config = dict(
    num_hidden_layers=19,
    hidden_size=320,
    num_attention_heads=5,
    num_key_value_heads=5,
    head_dim=64,
    intermediate_size=1280,
    vocab_size=8192,
    hidden_act='silu',
    norm='rmsnorm',
    norm_place='peri',
    norm_eps=1e-05,
    positions='rope',
    rope_theta=10000.0,
    rope_fraction=1.0,
    qk_norm=False,
    attn_scale=0.125,
    bias='qkv',
    tie_word_embeddings=True,
    parallel_block=False,
    extras=['capped logits'],
    init='normal',
    init_std_qkv=0.0146,
    init_std_o=0.00237,
    init_std_up=0.0146,
    init_std_down=0.00118,
    optimizer='soap_variant',
    learning_rate=0.00266,
    lr_mult_o=1.1,
    beta1=0.95,
    beta2=0.99,
    lr_head=0.0133,
    max_grad_norm=0.5,
    warmup_steps=200,
    schedule='wsd',
    decay_fraction=1.0,
    decay_shape='square',
    final_lr_fraction=0.0,
    batch_tokens=65536,
    max_seq_len=256,
    doc_mask=False,
    train_tokens=394100000,
    max_steps=6014,
    dataset='wikipedia_en',
)
Each number is 128 + 24 x the weight over the matrix's rms, rounded and kept within 0 to 255. Layers, rows and columns count from 0. Numbers have three digits each.

# up: layer 12 MLP up, 1280x320, rms 0.127, rows 274-311, columns 0-79
# down: layer 12 MLP down (transposed), 1280x320, rms 0.111, rows 274-311, columns 0-79
up274:155090078145155109164124136119105157120144125130118134126114153095146137118186149124136157114131118180158155104114126109127125123132155091127117170060118131119145148148136123112107118118141154124104162141146138124121118099110131127107136137
down274:160108167144130129137162141162118088168105129150113143139132137145160134161149105089124121118106148118229140097106125148104179107136077102136149111106086111123132107133080123130139080156097100122121093146142159100112194138135115144127134108
up275:116128155113166150102081129119089144110113119117141152114155192120139141130123112131123078152107131100141141071141129179151137101170137128119142114112098171152087105166102122124132100124066123145147129175130142091120121169108092113119137091
down275:146144165099071124132182123140132097128144115202093094165149093144151093132091153130133145111114144149145158149137087086115081080128157134141140107076120123107123093147101144131117124145113126159121140155144107149129146159128118136134153118
up276:109122136111133109132110120135132113104103145096126113105160136169102145121112152120134077132176135098143085105144108122161103110133137095105154140141098135097164103091116101127114102128102139145126115161167137109102127088113111140130212076
down276:115165118135149120167161136160149139118133113108124143121146104173114168173078125171108133128122175149115102106137079126159168140099139125150120104147128142091150114117098128153147169113116120147098095077150162121091123145055105151186137114
up277:151146107112106134136137170093152151123175146146109043144151150109094121147082180155121140103146124136109153063145107042099155129120129116110117138135137114118146136119120080112128105118148166143088144175115139147166098093132118135124119107
down277:124127111094126101092158142139106122148083130131131147114176143113118131101157119134138133123151110130114120124095125142166160116133110154117131114152086119084142097097132132173100144152140132132142148098165092109111161126135189135161064126
up278:098142112152118135114153104103158137178113090140108176123112158169118105120112121115127129142150156120117157113135170165114113107162081120118123114118136108138108131112149169156099117135121133128112139105137169148133097143104119118153123117
down278:143114133172121127147115133139146116159135129145144145111123163162107132105107139147131105117118150119130112124182123143144161172125129123130124111123110141115161117159141112139123169174149089134113113084163135162135126146147161102140101141
up279:137111136142135138148127140123142120099137188096171124110115110158065116128166140117104135092192151086149147138145104164084155128150129175098117130139102148099149132115106153150117117139133128149122103156121118094131154150096135106129150163
down279:094115147164127150106148113162157133135092181166125168089128091138113153120085162127108152143129117109125172124146101136138115134135135134119159124159126138136124099155122120151162138098108144118106128114138115109095075148123108126162170117
up280:112120108141105121124091087137123159092138091147105101111122135119098114117104126135143131140122099114114158122139094131097147084154150172138153113134125135152110145124120156126131167137148114132141132163159169110164141101086138137133127137
down280:145163109079139159149109143123149124184113115139097128121102112136163140151134105193145118127131103170132127120147126101166152123182160111141139149145128113144149150101138153112146115072131113125098131112121162131121135126136127143109132121
up281:113124150127141095103100067160161103101157091153141133093134106126112094124128137161147155126141136146158087138117116083107071161142114124087153137076107160086130112123112073140125140124116125131127144136182128119147114142150125187113190143
down281:131139142157121117150146147148124126106161164152180135139108128163122167110142098120153117089102112111236140102127130094117128150149092105130125120134096195155116147127139118139144146127127137060143148085120157139160084087131139142129154123
up282:170076105118160143138124099116142170136100182154139150156112118099135135123137107140145159141093123111120166115116146140150112157151147135146131129130131177127136146131135131122126112160094165127167127137149136165092166120150142147130138112
down282:108110137148116133166150118148122114135040153070139166119115140137116142114124155114097157087149132151114144158127124150082118141131111065141094142090181128104111168135125117136118119074145112191180135135120128087146145110113131092118154119
up283:120172107149128105141134156127098113106158144171111121137127187132118121131188156128074155118105148104115141112140103123112112113141102155121106149155138175145090117133177085117112166143128128136077116179162121126106083126101136142058117135
down283:104116103111124159111128136109125148135158160136142131138136085105136079137097132109108069144097125143135142094089122110165096100124130101126117154146146126136155149152140155144116124134123145112153108121104153157163092140154122157124120132
up284:106175102140158124133147148178131194144091171130155090108117165092137136095103147091117130126122151126163157152132136160116127136122145166108164150108127105107122097107146134145102096172129129092120139107141154101155088109094159162117132161
down284:154102101078165116120138143124164120136117146150105135135139095138146149123099174121124147176179133172190120102114138176153114130096136150142116129134107117144136116135084135116128126135164108126150104113137148152152177070043091148144142150
up285:135103046116164149134118127109121175124155116131117139123150117111149147115156144144118146131140100115108115144154163115096140153120158073138103117112158164110149119082147129142128098114128118162139102173123112166106133158140139145122087122
down285:112153134136131137129146111130149131116128139143152136124116159096140099122115107168112134141112096167067118157102092083090181061064118161137139127158075142170073153132129137097103090139156101158104170171142053092167138104121123107157133154
up286:182123097126155090141192143156115113107137165092136134111139172130140162124137177161129082131150134118137170113117163178158102123102138074154115121164107159113165111118115119136157151134136105109170129173119154123140142144145074123099125114
down286:160134138077132121125183160145133122113143110105123115152098102125138112144131141137109109135136146110146098179154120123119115109140117120147153114118144093164112091104170124110149123145159102152121164120186150138095112174093079156148156097
up287:127170111081135099134123127170134139095147130137129108122150172115145114148132114111115088120122130182126144120180110109137156122121110114125103114115103148114172120085116093138138148139133139101107155139101128124129154148141133160128143108
down287:166119111128127121115109161134174137125124119125132125097114129077137094096114111152112131129138133090111147122095121146138131124136111109112106087094091120116139104129116130114104147142128159101121087141150118083119195126123114141131141160
up288:117109099095098082141075186128120076172160159150167066114099127150127146173113146164081094124088130140138075082108099157126113181094131121159129103147137098102122118104140108121170083119117132167106143108127122140112096169157160137121141122
down288:105116124174102093164146113146171113067105118129085134162142121137081129123108119152084137103123158105134133100178118119108162144178099128133129129136141100135149153063150141056155092115141105146114138134157098094135134081133139112106108129
up289:148122135155109128129147118115126105087120088121178163142088119116135154137131086090137126129132147147138083124123128163107101125153115142129146087106159106151112111096149120147161133135092106139155071105140090108131143126131111122165137148
down289:144151105147168114179162097105166117130110132135147143101135125091076184108101123111108174095128160142070162134083126129179126109133129135131155123125163158115113137139186139113120100128161145097128120129148125110125075144100142118108097172
up290:091135128094148112109139129103103170094152142158163134144110141130123121128100151127149116127116141155168146123160216124140082139150128157132127134116150109119116139144124088119109102143145101139196131150136089097074083141121112124146142113
down290:126111133115162079102160167123182109139138137152150086126161128133089141187144139089148135141138146120117152135133134147138155158114163160132098110115083095162134150123186177133147138078136104120108154100086133115173103145120112152105120124
up291:109133068098085155097103103156118132146136141151144110125121115158113115142124119094156151121141120129118083120107111108149116113172172132132142105138108134157138118179139073141134147123130087189137109078190128149159146160111114100131114074
down291:121085111127152135118109101144126138133139091096160120139138128117130098173121133109121136119138150123123125141159135137087160150155137089125119124133118063110120127118104118120120132138141141135129104124096094099146124133117125129097143159
up292:123134118100133099126140102141158113169137092133098115149145119078155147182128093149166145136136126121128113116155150155156147117113129086086163102087104120146113093133123094132118162143141154137115147125212096132131152113082124109139112106
down292:114106109127159141105154116134132130145126170150143115179115131110141124149130142154110126147118111119124084112147104104102140173149096137128087150116145109130105125129132118180141113090154120144154145107157145180138133133153156155104114160
up293:157140123104121146129130134139121147109134087111109148167132116150133119122135144153159153199118132138115128147162133146152128121146127092141134099093139147122102080152154153103107135161140097113142149146139163165134125131127099128131132146
down293:116105112086136170151157094146106116123172118126110112141108142108155152125157156115117113094119128124096125135134122134119087090134140118114106112152150136100096133128123135116120114179096139140103116107139112140085094146124150118133123122
up294:143141100138106140146073131168124125096145143133139154128163131112151123121144122110131126164108130094122132103112114171116137130123121085198141111125110119120125137114132115157110091146171132095111109127173172123117128133157098132149106079
down294:105153074152081100157171158135090157092135120177145101157110166168136134134137138128093136099125160124125128172098134109143118169114130122112112130098120126140129119108166142096116113069070117143121119123123165107138129155114136125112133104
up295:133107137150099150147109070129110140151124149085156129086151139166132133146186124157134157158127096095138128105145123143099126164135139117150138169163129144096111113075125140126176109148132147115134119122122165166106171104086134110109123107
down295:127156141108171106137160188130146074156151101134135105125143127117118126121163191093122110084117134111171141166143123145135119098130138122128106090109126133160172152109127118133106139165166143133176122109130115118152116119123158118087115144
up296:186153138132139140098139122161127120137123130122070159152137171119122103130135175107125078075136128164136131104122112110111194128132115131151120102151106126143075137085150143106137116111133093131114113146146122161101092144137165067117112132
down296:133146186145145156117113144115112127175110108142143148146139131146170135124120114138139127172127126087065129160111095177109120143121108166143139115155123091100126081175120172087115156112111158128144096094111140174136135092139164143122161089
up297:113141151110091089143091189111127162129155119133121103089112107154131165164159146127129139148121108133140135129108155124083157126148131154077097122137137144083154127135128162153135143179158142131099168144104174155123138114172127120147155142
down297:156165131135126111132135146146152126122180131146134082118153107156148087118126142113130095126126158106198152159117136114135104154111177119117057104124148118119183093094091140099118140120098132120143105141111135195108136110119162088112104111
up298:126106146125129150150120127090114124136141110104128128130134173113125120147146138148113147127125151111166139134108097127089157157114133104159116123125140103108094147096134144173132137144131144136118132138144125166092142105100146133169115133
down298:118101117129144105095119116146078138172124081140092102122114095114108128105112118131157147096134135150216114097062093149083109096170121140122139088105111124136099097133133149190114127144121142151140140155171133157100140109119104132133130136
up299:157163147096096164126141120114130058119138149129123147095160123155118067088162096137160140116138131131133116153090120132121141152113120128130107144117178137128129138134123129131134189141129131168154085117094147115105124143126094127122118102
down299:119120167131132128132120163135081111128095125107150125184134127134152125114100145088119185096138131096186126148108131154129060110144092109127144139115115111112105143114115145103089120124140104143120189138130086133141118102122168131104130135
up300:095114132109090087135130133133136152128097098132124170122171136097108106103085108125122128141132142119120147118152155163134145099127136158156113155136119134120137144141136125110139109138177125123163107138106119134162115145110116157123068095
down300:142103104148105135111105079122127109094171116131164126171161148135145118179138126146130144121095129119101133106118125142120119119131169075114128143066120130132117127162165113095100120104103130141125164128135083131155119104089097100110122139
up301:160115173129106153102128188162129102120108104095137141107138080152152130133131146106102141128108163121130135105125141123072169114143141125139110109101141123123113113122124151120144142174155145107112112120104176127125128140141069111172149133
down301:124122132164127133126093143137144111139106158128093126150177137145128109122126120112133113117123126155093144129089111113133147077093123083131113144101116130136145125095109149129115138076130166145142136110133133106138126132082155133138151166
up302:128133091114105130172133128164094075167127140167123065147094111125155082154168150108123115117082123132141155148106130164140103138129131130104098119128077113132143093127092131168099132100127126159131169142113101116151108121165129132137166095
down302:123156123152112168109148099118118153097079170115102121113120155151114100098136146151143131142144098118123116112156122160145164076131111079127131117128103115108171160143122122159143092144107131129119161142126118167155091145066082130118094148
up303:166132113183132086136129110126081137126123143127125147159154143150113087144132121097138159103113157104113094168135099111167093144118129165142141123109170143113102109123126140077131118131106117121165086119134124092124129123170111143141134107
down303:103127128136182124163137148111170100109134104139159122144150120124155130121097148115116133131091146100110150128123183134112159125155121073137144112138153135143131128133134114134164101128091129121141172162132160141125178109105104120151123157
up304:129102148149146096142100134158126120113121117120123146124126126147151118086153179113100162102113152122234140120130101131100121106129107135114118134090136127142101116108106138125121095124141155121128167121125147137091127132144134128121142129
down304:125126132146133107127136098196125134143144115144124115136155163127119149125100133102110123129131136120255123098130104157103101120131130139135129119132123129157128074107109131126147076154117135136155132135152134149149134095146123126145156089
up305:184126134109114121109119092169120104141102094167096089112088120152145125132109102206105125139109148113109173096142118114138099145149147089156103080113118112148125101087108173132102102144099111110170170096135126154136128104122124102143128157
down305:107090133140200174174123144117139134158157133074146157121121146109121158113097136092140124132126125150074079198146130114099140135141105140137117124108141094086104151148141084090148135115110167111142180124118125071115120142124135116132113171
up306:119115164160158153117131118118069122150148126158174168098135133124104109106131113120139099115128122182129116076129135097140122103142118126124135094142152177101169134130074150143142124134139149129174114148162141117170115156141111108185105116
down306:139125126157123141124123123130142135131152145137133126147133169098126132152103138154131143172146110103126146143093167091146126220145073103115120115116126132117129165114105132136149071122143165158153129106148123163154108142102131118118093118
up307:107110124135102152131117116118156098157118117091116133143162113182137111121095129102112142138117136095117110116133105081152142079111096113144154103184098126133166111145100114131098133143136107166119107131102101107096112113111101135095156125
down307:153082126097137104132145109139097123152114135144124140106115083110128168115083122133138152109131144117092131182102102100097130073144155128104089128142117130085122169128137094052116139109134133149144142133130155190141130088146116154141108139
up308:126178127097115134141089105114083164128127131111136118144136121112144079129119145151108158119148157147169137132119158118117106136113119106114160147101123099136135116145106153142094080154127123125150121141135173182100115127118184131173106162
down308:150196157119128149063172120185153143094150153132140124129111147152107143161121165147122096144130111144190132086114130161138120122133124111131113150160085115143123114154125129133138122157128136108145111101113140126142096132139116132148146115
up309:129115197185163117112126154145143154155161153129082109117126162108071150123150135169110150127114151116098128107141164130111184142126101151117116138100170146140129108078192118124115152147119098141124127173100115139097152103127132085139117133
down309:104119104138140128124070135128108149109122151108120134103091114150120133113137134109140117164104129135098117148156141124123140131093099138122157118122140144129156150099124120102149156125137126130127096152123152112147170097116105113119135114
up310:139095147101115145136165123094153147148178127129132167159162206078137139121164139102116112109136124113139135094125144119177162168132136099205133128133129163098107111126138124109140180114090131153138131099111157126097168141140125103143137127
down310:118155136177156112140094126147115146153133108128145112134142131135138109130105097074108138104153130147202104116121191122139148157086139186122105099112129110118136120126128089105138132129147120145153163157174130162122123127075139114128152103
up311:129132099138138159097080147129106093133105113133097112115135138132119050150143125150153096153136176104140156152124130100160175116107131118134142131133140148163150131169097095174092112168115133148153084135106146094143123107153114153104104079
down311:154134171121162141176110136118130098062118115135151125105160110086102114110129119125130144162126127141115099116093133132118118119100168129161147166155086164066101138140074158142122136124107134120144140132110122102147161102139113126150149126